From a checkpoint of a small transformer trained on Wikipedia: RMSNorm before each block, capped logits.
Each number is 128 + 24 x the weight over the matrix's rms, rounded and kept within 0 to 255. Layers, rows and columns count from 0.

# layer 10 attention query, 64x64, rms 0.161, rows 0-63, columns 32-63
[[118 144 161 119 129 133 111  91 128 111 101 151  99 141 115 127 159 106 143 126 136 132 119  94  84 107 116 157 139 134 106 108]
 [110 127 191 132 150 120 129 162 114 122  93  94 135 102 161 161  92 102 155 126 103 113 145 155 129 151 163 155 133  84 156 115]
 [162  96 145 154 107 161 121 149 121 147 160 131 140 174  80 150 113 144 105 158 147 133 129 146 166 130 162 124 114 130 120 140]
 [126 107 133 112 112 135 152 103 124 131 110 142 140 131 104 112 152 123 128 127 151 160 124 127 106  87 122 130  92 161 111 129]
 [127 178 119 131 108 113 133 129 105 155 132 127 142 124 108 158 126 171 131 109 139  88 179 141 138  98 133 169 159 159 130 135]
 [120 116 112 141 130 125 139 143 162  93 117 137 128 132 116 109 147 149 166 151 122 108 141  67 123 112 126 109 112 147 109 109]
 [123  89 139 137 144 122 138 140 124 151 120 167 123  92 145 103  96 174 106 135 139 117 177 148 101 130 110  92 165 124 135 139]
 [137 126  94 103 107 148 111 146 123 137 136 141 138 160 107  98 129 151 159 101 153 137 139  76 125 149 140 128  87 124 109 126]
 [134 123 115 101 151 126 113 149 115 149 207 119 161 120 139 143 141 146 125 129 139 138 141 130 142 151 181 127  97 145 146 155]
 [ 96 150 102 137 158 131 142  95 132 136 102 143 103  96 116 116 146 122 126 144 156 122 126  94 105  96  73 104 132 146 100  93]
 [146 171 130 137 124 115 105 159  77 136 132 144 121 112 119  86 145  82 120 129 145 124 137 151  80 152 140 134 122 106 140 116]
 [125 107 147  92 122 116 115 136 141 125 125  96 116 127 118 123 120 142 154 133 114 123 105 133 100 123 162 130 103 114 106 123]
 [ 98  92 111 129 134 130 126 146 127 125 128 144 123 126  99 104 156 112 124 104 131 143 124 139 157 120 166 174 113 140  88 132]
 [ 99 112 107 126 129  91 134 138 173 140 163 150 141  94 130 188 150 138  97 116 133 140 149 128 152 153 158 112  98 186 152 127]
 [105 154 118 114 147 106 109 148 116 130 134 128 116  96 134 106  93  92 148 116 113 146  98 118 123 156 134  97  81 121  99 110]
 [122 141 145 138 119 138 138 137 129 107 122 106 129 110 130 112 159 169  99 139 123 135 171 128 113 123 106 112 147 126 149 113]
 [ 90 149 110 112  95 160 168 113 158 136 144 134 145 116 149 149 168 157  97 147 130 142 119 124 181 140 140 112 118 126  92 103]
 [127 127 103 114 157 179 107 150 144 159 141 131 138 114 171 135 106 128 117  82 161 133 162 120 174  83 144 152 148 142 129 113]
 [112 108 102 105 139 124 129 126 174 139 147 158 134 111 113 110 126 141 132 129 115 101 146 107 166 138 106 109 159 158 109 129]
 [122 121 111 151  87 132 168 109 124 119 112 108 106 115 143 121 162 126 154 128  70 179 136 102 123 166 146 154 143 132 113  94]
 [143 131 164 133 149 133 147 134 120 105 146  95 123 118 109 151 159 129 148 119 124 121 130 107 132 158 162 133 133 134 103  86]
 [154 140 140 108 129 107 147 127 123 136 112 121 122 119 153 150 126 125 176 138 114 109 123  86 154  89 125 107 113 106 106 127]
 [100 131 136 138 130 133 126 133 135 171 158 138 152 173 120 100 126 143 123 121 136 123 139 147 124 122 130 131 126 153 136 143]
 [148 102 117 128 156 115 147 119 129 162 145 100 112  89 106  98 114 139 151  86 164 114 134 165 130 130 123 116 123 135 144 121]
 [130 127 121  94 102 114 100 114 121 136 131 122 125 160 119 158 115 145  99  92 181 104 111 153 119 164 146  97 149 135 160 128]
 [140 128 140 121 122  92 102  98 161 132 120 131 121  89 137 159 113 124 117 111 192 113 123 127 132  86 134 113 125 141 156 146]
 [120  90 129 144 135  99 133 159 111 136  80 122  99 134 107 100 151 138  96 166  95 150 141 123  81  77 127 128 136 143 109  97]
 [115 127 166 128 111 131  93  77 153 163 163 143 135 109 110 114  90  98 128 120 135 154 126 131 109 130 153 114 126 127 130 124]
 [132  82 117 152 131 137 150 125 155 155 154 157  96 165 124 130 109 137 119 154 122  82 119 126 158 112 145 132 119 129 133 126]
 [143 109 126 122 133 116 145 125 116 127 154 173 117 134 136 126 112  98 129 129 113 153 143 117 174 147 134 146 127 129 125 158]
 [115 150 122 154 124  98 106 140 106 136 100 108 140 106 116  75 112 176 154 111 129 127 128 109 154 159 137 142 142 135 108 123]
 [138 129 160 117 108 123 145 120 151 109 143  76 123 150 101 111 144 145 113 136 109 105 146 153 105 137  85 128 138 137 157 165]
 [126 162 123  97 139 122  95 121  49  99 112 119 110 146  84 160 162  88 108 102 137 136 108 145 134 106 176 139 153  77 179 116]
 [131 126 123 147 103 123 154 118 141 122 135 145 148 116 140 159  98 125 165 173 105 129 184 123 166 109 165 153 125 134  87 136]
 [112 175 124 147 171 169 155 123 143 127 144 120 113  98  51 127 142 154 141 130 147 115 134 134 160  83 146 111 148 120 106  75]
 [165 158 147  93 151 118 152 147 147 165  76 146 186 161 137 116 122  99 150 136 180 138 164 156 115 157 131 124 116 107 116 150]
 [108 121 151 116  95 119 101 112 138 158 114  94 143 137 114  75 115 159 100 125 124 104 185 158 111 130 158 109 152 150  98 138]
 [155  83 143 136 116 115 109 149 187 119 117 133  99 128  95 123 146 154 164 135 106 134 146 127 147 136 148 175 121 134 126 154]
 [126  80 115 150 102 101 132 128 135 145 108  81  83  94 122  74 143 102 111 113  99  96 155 125  97 180 160 126 149  88 123 113]
 [164 103  97 137 159 114 159 116 124 173 119 130 137 159 160 109 146 136 145  97 105 147 165  92 136 120 134  90 131 162 118 135]
 [120 147 172 107 161  94 115 164 130 142 103 128 169  81 110 182 175 113 133 119 161 152 173 127 122 129 140 133 137 158 213 135]
 [119 115 107 137 119 163 144 117 110 100 136 132 149 103 131 146 165 110 114 135 143 167 130 112 144 143 124 115 118 149 122  81]
 [136 143 111 116 142 150 126 165 139 140 155 133 114 102 116  54  78 119 168 162 145 130  99 155 101 143  95 125 105 142 136  88]
 [152  98 170 126 176 132  84 163 128  96 153 134 134 123 167 146  90 135 162 113 119 140 141 193 130 107 129 151 158 117 127 148]
 [123 127 124 127  96 119 101 117  83 154 120 121 139  88  82 105 150  36 117  90 154 131 117 125 138 152 181 141 134 133 156 152]
 [159  90  74 160 166 107 130 148 129 133 160 104 110 132 121 141 136 146 113 124 150 154 134 138 178 174 161 141 118 127 133 104]
 [ 42 160 153 138 149  91 120 166 125 116 138 115 111 133 101 156 105 119 104 133 114  83 124 137 132 144 138 131 128 101  70 132]
 [113 171 112 140 109 132 101 117 152 119 153 164 146 161 129 134 125 167 136  71 163 125 119 128 128 159 102 123 136 138 149  81]
 [134 138 157 147 113  99 121 171 115 155 169 131 132 119 133 126 142 110 113  86 116 120 136 147 161 167  80 151 168 135  87 106]
 [120 129 133 147 140 156 137 162 167 101 126 102 111 133 133 138 120 153  73 119 175 145 178 154 100 122  57 134 100 123 120 117]
 [105 150 127 116 132 121 124 172 173 149 183 145 139 168 136  65 150  94 104 189  61 100 160 101 182 115  93 149 134 119 119 143]
 [115  97 193 125 112 143 148 116  92 113  98 105 127 154  92 113 145 155 169 118  95 156 101  76 123 128 121 120 184 158 136 111]
 [158 157 177 104 106 123 134 125 131  88 139 100 137 100 134 162 169 170 167 144 162  72 104  99 134 145 164 181 110  89  92 111]
 [144 130 139 120 158 142 134 173 105 158 108 175 108 102 135 130 128 138 144 144 122  90 121 122 181 168 108 102 140 161  81 160]
 [184 138 166 159 121 138 156 144  86 139 152 126 159 130 122 178 113 139 115 109  93  97 118 133 168 155 157 130 109 157 144 150]
 [162 141 111 153 124 158 128 135 129 137 168  92 134 111 123 118 106 130 140 112 135 115 152  85 156  93 110 168 132 111  73 118]
 [112 117 119  88  89 129 119 137 140 144 185 135 118 129  95 174 146 148 113 163 166 111  86 114 121 149 143 143 122 149 140 147]
 [ 93 109 164 128 156 103 104 139 140 152 113 135 128 142 109 126 172 126  98  69  96  82 101 100 117  86 107  69 131 176 136 100]
 [155  70 150 168 126 140 143 104 125 140  99 115  90 160 128 105 128 129  99 167 126 159 149 123  98 127 139  78 130 125  79 164]
 [116 121 100 148  95 112 105 138 187 122 117  82 104 105 107  72 100 105 111 153 181 141  69 142  93  97 111 119 128  71 131 126]
 [162 139 104 131 139 156 149 144 128 157 110  92 128 173  96 175 129 124  89 104 173  91 134 108 121 148 129 123 138 151 159 146]
 [129 129 114 129 127 125 143 139 123 129 167 157 107 130 104 130 114 127 119 167 130 156 134 116 172 119 126 174 127 124 141 119]
 [127 117  99 151 172  73 112 165 130 171  93 133 117 151 127  84  93 205 137 111 165 109 148 152  97 113 109  99 112 178 129 167]
 [167 111 115 108 106  91 128 134 131 149 120 137 116 180 120  97 131 133  91 130 115  90 164 126 145 145 110 146 127 132 157 149]]
# layer 10 attention key, 32x64, rms 0.169, rows 0-31, columns 32-63
[[126 167 106 128 117 108 107 102 132  88 108  92 125 131 109 167 159 119 126 135 164 131 142 144 159 133 135  83 172 101 134 111]
 [138 151 172 103 115 142 144 141  70 153 119 102 111 119 172 165 108 123 141 144 141  94 162 140 112  71 120 137 151 120  98 136]
 [131 125 152 130 112 113 148 122 118  84 131 114 172 151 101 125 109 165 106  98 185 138 110 150 147 103 144 126 111 117 123  97]
 [143 119 114  95 157  86 171 123 178  82 108 121 114 141  79 115 126 118 134 161 182 118 151 134 145 101 102 153 120 162 102 148]
 [105 186 153 149 145 120 122 105 120 100 127 134 134 131 152 120  69 153 108 129 127 120 112 167  93 153 139 137 130 152 150 162]
 [185  90 108 123 105 132 103 135 134  90  70 105 138 131 125 125 117 115 165 126 135 119  82 159 150 157 131 169 155 141 176 175]
 [125 107  68 151 121 161  97 154 112 135 110  96 124 125 133  77 145 126 144  98 144 141 124  91 109 121 165 133 134 147 135 125]
 [163 111  92 105 125  96 147 107 170 122 123 103 136 149 171 115 135 129 146 104 164 129 123 133 134 171 112  93 107 155 109 117]
 [112 112 133 103 154  92  89 124 155 137 126 111 123 103 114 190  94 113 101 109 140 153 151  94 167 152 180 135 129 125 165 108]
 [110 102 135 147 176 174 158 102 104 137 153 170 121 110 160 138 137 127 138 101 110 120 122 120 161 119 117 115 175 153 152 110]
 [ 96 110 161 159 182  94 112 153 114 113 149 135 135  99 121  95 131 118  95 114 108 149 151 168  93 126 134 139 152 126 129 137]
 [164 121 113 143 134 161 112 144 121 106 154 148  95 112 129 161 117 129 121 118 169 159 108 179 125 137 155 146 143 141  87 170]
 [109 122 160 137 160 102  94 150  88 133 121 144 120 126 111 145 133  80 109 136 140 116 111 103 134 143 116 135 114 164 163 126]
 [153 130 128 156 148 103 139 128 144 138 133 109 126 184 131 117 134 159 135  89 173 114 149  94 170 108 119 137 101 150 122 113]
 [ 81 140 124 111 136  77  91 146  83  92 110 122 108 151  85 116 139 131 134 157  99 100 142 137 120 112 100 138 193 144 111  92]
 [ 96 115 143 181  99 124  83 121 149 102 145 137 134 136 112 156 140 132  85 104 142  96 139 138 117 119 118 155 180 125 135 124]
 [160 139 113  99 128 113 101 133  90 155 154 171 105 108  94 162 123 166 128 131 132 107 128 155 140 160 104 175 162 153 113  91]
 [149  96  83 131 178 123 135 159 118 101 161  77 115 102 135 130 122 136 109  98 167 106 136 144 107 159 109 128  94 134 117  90]
 [143 103  96 128 130 111 144 157  99 101 149 158 107 169 112  87 123  72 140 138  87  99 138 119 158 141 122 161  92 167 126 135]
 [129  95 143 125  90 138 170  91 121 107  95  91 141 144 136 132 148 151 156 174  87 139 133 148 113 118 156 114 156 116 143  89]
 [105 146 144 110 160 141 121 143 151 128 102 142 126 154 166 144 135 118 127 170 167  79  66 134 123  95 132 152 121 117 116 115]
 [147 107 147 145 115 138 112 152 123 135 116 168 121 116 126 125 120 159 154 154 137 112 104 157 190 168  99  72 165 180  93 125]
 [129  84 114 137 119 122 133 133  73 147 128 123 107 154 138 163 120 114  69 122 143 124 129 154 140 131 139 132 108 142 134 140]
 [133 144 135  84 164 161 136 120 100 147 158  82 183 135 132  95 132 116 100 138 137  99 116 120 159 128 158 144 134 120 144 119]
 [129 135 136 116  74 111 140 149 131 150 171 136 145 140 130 132 131 122 106 136 157 151 112 127 127 143 167 116 128 130 160 164]
 [119 135 124  95 170 101 148 129 126 110 124 150 113 102 108 116 138 130 110 108 111 109 103 106 160 149 156  97 130 150 141 142]
 [155  69 139 127 148 131 110 120 112 151  79 129  64 207 119 110 137 147 112 155 135 159 126 134 122 130 123 111 126 127  87 158]
 [119 131 118 127 131 135 104 149 151 152 101 146 112  91 115  90  84 137  84 118 118 144  88 151 126 105  99 120 122 117 141 130]
 [158 107 122 144 140 152 129  95 113 143 168 105  98 170  90 148  98 126 101 149 119 109 147 106 107 116 149 107 112 141 160 148]
 [135 138 110 146 115 139 106 120 129 121 164 128 111 138  95 121 161 122 137 142 134 200 138 121 154 166 124 148 104 164 112  81]
 [127  84  94 152  96  67 128 127 150 137 138 146 120 114 111 133 123 159 106 119  76  96 170 133 144 133 145 104 116 129 117 148]
 [130 152 131  96  88 121 145 147 133 137 127 161  67 144 130 100 116 110 132  99 139 102 129 146 109 126 115 120 144  90 169 132]]
# layer 10 attention value, 32x64, rms 0.146, rows 0-31, columns 32-63
[[124 154 170 110 118 125 124 111 174 172 141  68 119 106 117 114  69 109 110 127 131 111 165  93 137 125 165  66 134 131 151  88]
 [139  85 129 110 115 158 131 104 138  99 134 127 147 143 119 114 141 134 101 176 131 155 117 161 119 139  90 116  47 157 135 135]
 [144 156  94 106 150 125 191 164  91 113  87 127 115 126 125 121 160 129 107  95 113 166 152 123  88  96 121 158 155 118 141 160]
 [114 139 137 106  99 157 194 130 132 137 127 153 136 102 108 137 147 132  91 164 100 109 106 154 129  96  81 117 125 144 116 109]
 [191 128 144  78 152 115 129 137  97 118 138 109 138 104  90 156 179 178 106  86 121 131 116 163 124 150 116 141 119  98 107 131]
 [155 138  87 102 148 102 134  93 117 112 144 125 116 122 119 128 151 125 151 125 133 123 135 108 172 102  93 115 144 143 117 124]
 [125 132 132 136  86 128 144  99 147 138 145 172 121 157 115  99  86 145 138 149 123 133 123 101 102 116 155 135 109 139  99 123]
 [123 123 107  76 122 158 165 165 130 136 116 117 101 116  66 153 139  52 117 107 151 135 144 158 131 116 164 140 135 117 109 126]
 [146  97 120 161 127 120 122 172 133 162 141 135 158  97 107 137 102 118 128  98  97 137  75 108 114 113 147 120 159 101 102 178]
 [124 155 133 122 143 111 171 152 140 129 183 127 143 146 126 136 139 117 160 162 119 132  99 127 122 127 146 118 169 123 134 137]
 [134  84 132 121 115 137 146  94 170 132 161 129  97 153 138 144 112 146 139 150 171 123 195 158 133  97 149 129 164 130 123 160]
 [161 137 135  91 118 108 140 147 139 134  87 143 142 143 147 128  97 153 140 150 146 148 123 121 102 131 107  98 130 115 130 112]
 [119 140 127 119 109 114 109 138 119 146 159 158 125 145 104 163 127 121 121 156 117 109 152 139 120 126 143 177 107 144  94 165]
 [147  80 135 126  61 103 139 108  95 137 150  97 143 132 132 121  92 121 171 135 140 135 128 107 130  87 127 160  76 157 109 170]
 [128 100 122 147 121 120 115 155 139 115 141 107 125 133  98 124 130 156 134 135  79 114 132 159 156 146 151 109 120 130 133 138]
 [142 156 116 148 125 138 110 175 126  95 108 150 131 109  88 107  97 138 134 133 129 109 129 123 136 157 108 148 137 138 137 151]
 [147 148 109 154  87 117 153 163 109 111 123 120  98 153 106 124 124 140  87 116 146 122 102 176 123 178 164 134 148 149 113 123]
 [145 125 122 136 109 106 103 146  81 126 141  94 121 157  99 105 120 120 123 154 112 102 131 105 135  93 127  99 104  72 109 142]
 [133 151 143  81 132 168 172 154 133  97 135 136 105 131 116  96 136 159 132 142 147 123  96  97 119 181 121  52 152 150 128 174]
 [147 139 120 154 160 110 134 109 176 140 122 146  99 153  87 124 141  92 146 178 159  91 125 109 110 124 163 180 115 115 115  94]
 [131 153 130 118 181 189 132 144 129 130 130 145 178 131 117 108 126  95 110 118 125 144 143 135 104 101 143 162 101 123  81 133]
 [106 153 152 185 142  77 135 177 138 106 109 154  80 101 141 126 171  98 139 136 135 130  86 129 102 119 153 152 119 106 116 124]
 [146 104 129 116 145 140 134 179 130  80 173 125 123 117 135 128 103 161 108 182 150 157 115 124 133 139 107 153 131 191 119 152]
 [130 145 107 129 103 117 105 113 117  66 136  91 144 101 143 161 150 124  83 153 122 113 142 116  93 106 111  93  77 124 109 162]
 [127 102 136 115 119 131 111 179 118 127  90  86 144 181 184 121 158  99 104  97 107 154 143 136 157 173 123 152 145 114 104 168]
 [124 131  84 124 149 149 111 115  95 149 115 164 142 102 161 163  96 146 111 156 116 141 165 116 127  83 103 121 149 134 138 141]
 [128 116 174 128 117 117 125 128 150 171 107 130 167 154 120 106 142 157 135 123 147 137 155 112 120  93 105 155 177 126 114 179]
 [175 132 162 153 141 102 132 153 138 159 120 138 141 112 119 137 146 122 112 121 152 137 152 134  71 101 105  83 155 136 143 103]
 [106  90 103 131 110 137 117 134 160 157 184 127 127 158 145 105 184 144 140 125 121 129 146 151 119 137 162 104 124 130 136  91]
 [144 119 123 139 139 164 116 117 171 108 135 138 117 106 147 141 136 114 152 162 145 131 153 115 122 158 121 123 143 132 122 118]
 [106  97 160 127 156 112 128 141 193 134 141 117  87 116 131 121 175 140 123 117 124 111  84  87 137  71 151 164 142 125 139 138]
 [121 119 153 193 146 122 113 108 145 110 105 122 101 117 118 112 108 115 122 135 119 109 110 141 146 131 110 121 122 143 100 129]]
# layer 10 attention output (transposed), 64x64, rms 0.488, rows 0-63, columns 32-63
[[100 125  92  91 135 109 126 127 119 147 113 166 155 130 123 104 135  84 152 110 105 118 103 116  73 140  95 122 162 151 145 131]
 [141 163 132 114 124 148 121 110 130 134 159 159 156 119 117 158 137 122 131 138 146 154 181 123 120 109 150 117 142 101 116 114]
 [130  96 123 138 122 170 121 131 190 149 116 117 155  94 128 129 144 141 150 173 138  88 122 146 153 157 128 113 113 182 115 142]
 [154 154 119 125 154 125 108 110 124 113 101 131 151 119 158 115 135 133 113  90 115 140 100  99 101 130 162  99 151 124 138  92]
 [110 143 125 142 109 128 114 104 132 145 109 156 126 135 185 173 110 139 117 139 184 119 130 106  77 158 124 132 119 162 152  92]
 [105  87 170 127 127 139 134 102 129  98 112 130 130 137 170  97 148 130 125 158 124 148 124 161 131 106 154 155 136 101  88 112]
 [111 127 144 151 175 143 104 147 159  81 151 125 136 169 142 176 100  87 158 101 131 157 107 129 129 132 124  97 151 119 107 124]
 [144 162 137 142  99 107 132 152 116 116 128 158 123 117 136  96 139 133  87 128  79 107  74  90 178 149 119 118 141 138 119 130]
 [162 164 154 104 151 103 172 134  83 127  99  63 135 155 133 123 155 136 147 164 136 152 136 146 133 144 130 140 118 127 152 119]
 [158 144 111 139 151 133 148 134 120 143  94 115 172 137 126 120 150 132 126 166 145 116 122 140 153 133 120 133 108 133 178 108]
 [117 175 171 130 120 123 154 124  80 100 134 171 139 129  95 117 128 124 124 120 111 124 116 133 125 136 112 147  99 101 126 111]
 [119 140 135 129  99 133 109 146  95 135 125 111 124 101 108 191 118 142 164 139 142 136 120 139 134 160 131 169 120 144 109 108]
 [118 140 106 111 119 119 121 179 116 123 113 136 110 113 163  72 142 104 125 105 170 120 112 133 147 159 123  87 116 116 141 119]
 [ 97 133 108 141 143 142 130 141  99 145 135 135 139 145 146 136 128 121 120  94 152 167 111 141 122 142 107 106 164 153 147  85]
 [119 160 123 137  82 138 126 127  98 139 128 146 137 129 147 100 138  83 137  92 151 136 135 124 107 114 139 125 107 100 136 108]
 [ 81  95 149  98 113 134  99 122 137 129 163 115 130 132 159 132 120  96 139 106 144 124  86 140 165 146 133 136 155 130 143 123]
 [117 129 139  92 113  87 134 161 128 135 125 176 132  99 145  62  72 144 135 103 120 120 125 139 143 104 164 134  95 124 132  92]
 [113 121 168 120 147 146 150 100 134 126 109 148 136 121 141 106 106 152 146 116 165 158 167 128  86 136 121 125 169 166 138  96]
 [ 85 137  84 190 127 120 134  88 131 148 142 173 152 167 123 134 120  81 127 120 138 157 108 166 126 125 117 116 110 113 108  65]
 [131 123 119 122 117 137 131 128 121 106 119 134 112  96 129 125 126 138 164 114 138 131 165 142 173 138  57 135 138 127 132 156]
 [136 134 160 130 130 101 117  70 139 129  99 148  77 160 121 117 151 122 139 147  93 151 119 108 162 129 154 140 116 131 142 151]
 [143 101  76 139 126 155  88 105 127 133 169 136  91  89 145 120 122 195 169  89 143 141 132  96 170 107 120 154 147 150 127 159]
 [150 145  83 120 147 137  95  85  96 170 158 124 182 136 119 145 134 109 151  71 127 140 119 160 105 187 153 151 113  97 153  86]
 [121 100 152 121 102 166 108 154 126  92 144 154  84 157 127 126 158 107 108 128 150 193 114 116 144 147 157 110 106 144 123 106]
 [156  88 122 116 128 127 140 131  80 148  93 142  99  94 144 154 114 153 156  94 146 141 110 123  79 137  93 118 113 125 138 102]
 [ 98 121 194 125 151 133 135 116 141 102  95 100  86 147 144 121 171 107 136 116 152  87 102 133 105 140 114 141  79 121 109 150]
 [139 130 122 152 167 177 105 133 147 104 127 107 119 111 133 104 121 114 115 150 111 116 123 124 107 135  90 118 155 111 140 116]
 [129 145 107 133 145 180 116 117 139 110 146 107 106 119 127 133  81 127 103 140 133 139 115 110 166 175 175 130 106 148 126 115]
 [136 158 164 114  74 107 145 161 120  84 125 121 153 129 125  77 117 129 145  75 124 126 134  63 129 128  80 117 114 125 184 112]
 [135 160 116 108 115 130 160  98  88 126 130 148 144 110 152 131 108 109 158 121 126 140 158 139 113 105 104 122 114 153 141 163]
 [151 173 128 186 137 134  87 124  95 146 107 132 138 142 117 152  71 114 162 136 111 179 148  92 156 159 120  93 144 129 101 159]
 [147 160 151  75 150 172 116 109 116 145 138 111 167 171  81  90 136 139 142 127 147 127 109 106 137 116 109 107 139 117 156 115]
 [159 128 111 139  97 149 144 131 134 109 139 130 107  80 157 140 157 142 153 145 138 128 134 149 162 131  90 200 110 128 108 128]
 [ 96 191 136 161 176 110 109 129 114 122 118  95 118 140 127 111 122 129 139  98 133 115 118 137 118 151 142 106 168 145 161 116]
 [ 89 152 165 132 153 112  68 115 123 142 128 139 110 148 104 150 135 117 142 147 166  98 133 127 170 158 136 149 126 129 129  82]
 [119  85 137 130 143 127 103 126 136 135 138 124 109 175 110 112 124 144 158 132 155 146 131 105 133 164 165 112 118 121 161 152]
 [ 99 128 140 173 142 107 154 139 135 188 133 124 176 124 126  66 122 106 152 148  93  88 126  89 159 159 120 103 144 142 133 148]
 [154 140 108 164 122 136 100 156 138 146 120 139  95 145 102 125 127 136 151 126  87 160 119 135 105 151 148 126 104 135 150 141]
 [121 130 132 114 113 109 144 149 125 138  85  96 144  99 132 130 161 165 116 145  86 105 140 152 119 120  99 157 132 112 156 132]
 [ 85 139 134 137 139 102  90 113 177 140 124 135 165 141 138 108 121 158 126 198 137 138 175 153 121 137 120 111 149 195 108 134]
 [102 144  71  99 131 147 151 114 169 124 149 183 147 160 131 125 143 138 131 109 136 109 173 138 157 101  96 136 102 169  99  82]
 [135  94 152 140  66 126 123  92 134 105 117 150 115 100 156 125  95 117 121 142 135 153 163 123 111 118 117 140 127 155  68 124]
 [109 120 112 108 121  99  58 136 140 115 110 120 118  97 142 122 157 116 120 139 126 145 124 110 169 148 171 119  98 115 154 131]
 [147  80 121 149 118 149 142  98 139 126 182 145 102 147 129 133 176 134  91 110 136  92 140 111 143 112 158 150 111 120 143 141]
 [ 98 125 119 110 159 139 142 121 105 123 123 122 143 131 102 187 103 144 137 134  97 104 133 124 101 127 140 146 162 168 126 118]
 [209 178 123 138 145 156 154 126 134 117  94 127 113 110 107 114 136 161  67 145  65  99 139 119 171 122 152 110 119 109 114 130]
 [133 118 130 100 180 118 127 110 118 114 106 108 127 108 121 154 175 127 119 134 154 104 106 107  93 135  76 157 162 164  74 146]
 [116 133 119 143 136 108 161 115  95 134  65 109 151 144 128 137 164 150 110 130 127 109 141 127 104  83 140  98 141 144 111 129]
 [116 125 166 134 173 164 100  91 143 121 137  94 173 147 147 178 166  99 131 125 135 100 139 122 103 139 104 150 129 146 145 145]
 [157 124 127 155 115 165 155 136 140 116 121 163 120 132 177 193 128 127 127 139  96 129 118 171 176 151 157 108 141 141 141 152]
 [141 103 175 116 116 112 116 130 138 126 130  95 121 127 131 119 117 117 170 133 119 138 138 124 142  92 156 192 141 100 114 124]
 [ 85 100 113 118 131 112 110 115  91 124 132 132 173 164 163 156 102 142 126 132  73 159 137 119 111 136 168  96 108 144 155 110]
 [102 127 150 145  69 111 122 154 142 116 124 101 126 136 102 151 116 158 128 111 145 101 122 119 116 146  80 122 177 137 155  87]
 [107 105 126 143 133 132 156 162 134 145  94 105 195 170 118 117  99 153 112 111 156 113 161 156 101 154 127 110 118 142 115 119]
 [117 148 171 142 116 123 149 120 126 106 106 114  91 128 118 100 143 112 107 127 124 145 137  94 127  99 116  48 134 138 169 169]
 [104 125 143 165 148 128 146 148 116 189 125 132 142 166 128  85 114 150 169 153  94 143 144 143 140 155 117 125 185 118 140 154]
 [117 181 151 157 134 128 100 110 144 134 162 161 153 126  95 203 139 145 147 142 110  85 118 106 132  98 155 120 154 131 119 106]
 [145 100  97 118 120 125 114 158 117 151 151 161 115 171  91  77 145 130 134  87 136 143  91 134 132 158 149 104 171 143 152  88]
 [115 118 135  96 115 114 140 130 117  81 154 144 130  92 141 137 184 117 103 117 121  97 134 106 174 144 153 127  98 149 154 101]
 [ 96 132 146 111 102 125 151 111 144  96 156 154 138 112 136  94 130 136 141 159  87 104 118 142 137 145  90 141 148 130 108 165]
 [147 121 171 147 161 144 121  84 141 114 108 126 135 125  99 163  89  95 109 177 125 154  97 137 150  99 127 150 136 120  77 147]
 [ 94 100 163 125 126 111 130 135  99 147 153 130  93 169 102 149 135 166 107 130 113 143 143 168 145 120 136 157 114  96  97 140]
 [132 119 141  77 129  82 158 107 142 117 115 105 152  85 138 125 107 116  95 166 131 145 152 175  97 122 106 134 105 131 145 122]
 [120 138  79 127  90 102 145 118 142 130 148 145  96 145 155 182 121 147 150 120 114 168 155 127 149 136 145 159 106 119 131 108]]
# layer 10 MLP gate, 256x64, rms 0.42, rows 0-2, columns 32-63
[[134 150 142 126 127  89 135 148 188 106  82 141  81 119 188 167 141 165 133  98 116 122 142 145 108  69 116 145 149 107 119 118]
 [143 121 122  93 118  84 106 120 132 129 134 112 127 158 142 157 105 134 114 156 133 128 142 127  97 158 123 137  99 137 129 179]
 [168 129  89 131 180 135 120 109 153 102 157  78 137 155 117 141 114 135 164 100 126 137 167 186 169 103 131 107 140 130 125 167]]
# layer 10 MLP up, 256x64, rms 0.384, rows 0-2, columns 32-63
[[110 121 142 105 117 124 105 136 112 152 131 155 121 158 129 120 147 157 137 118 110 165  73 141 152 148  77 142 118 126 133 128]
 [124 114 104  71 104 140 154 128  96 116 112 156 182 178 152 110 146 117 149 100 115 138 129 122 152 146 130 145  84 164 105 107]
 [186 135 114 148 103 132 150 134 160 163 105 130 135 158 108 157 127 144  80 101 110 152 106  82 161 157 149 142 127 110 145 162]]
# layer 10 MLP down (transposed), 256x64, rms 0.378, rows 0-1, columns 32-63
[[ 98 118  98 126  57 121 157 127 144  87  80 152  95 132 139 140 116 121 106 148 160 140 154 134 136 151 134 129 126 144 137 108]
 [ 92 118 140 144 135 117 134 107 142 115 129 174 110 126 134 105 123 113 115 137 146 133 106 135  73 124 133 101 106  83 116 171]]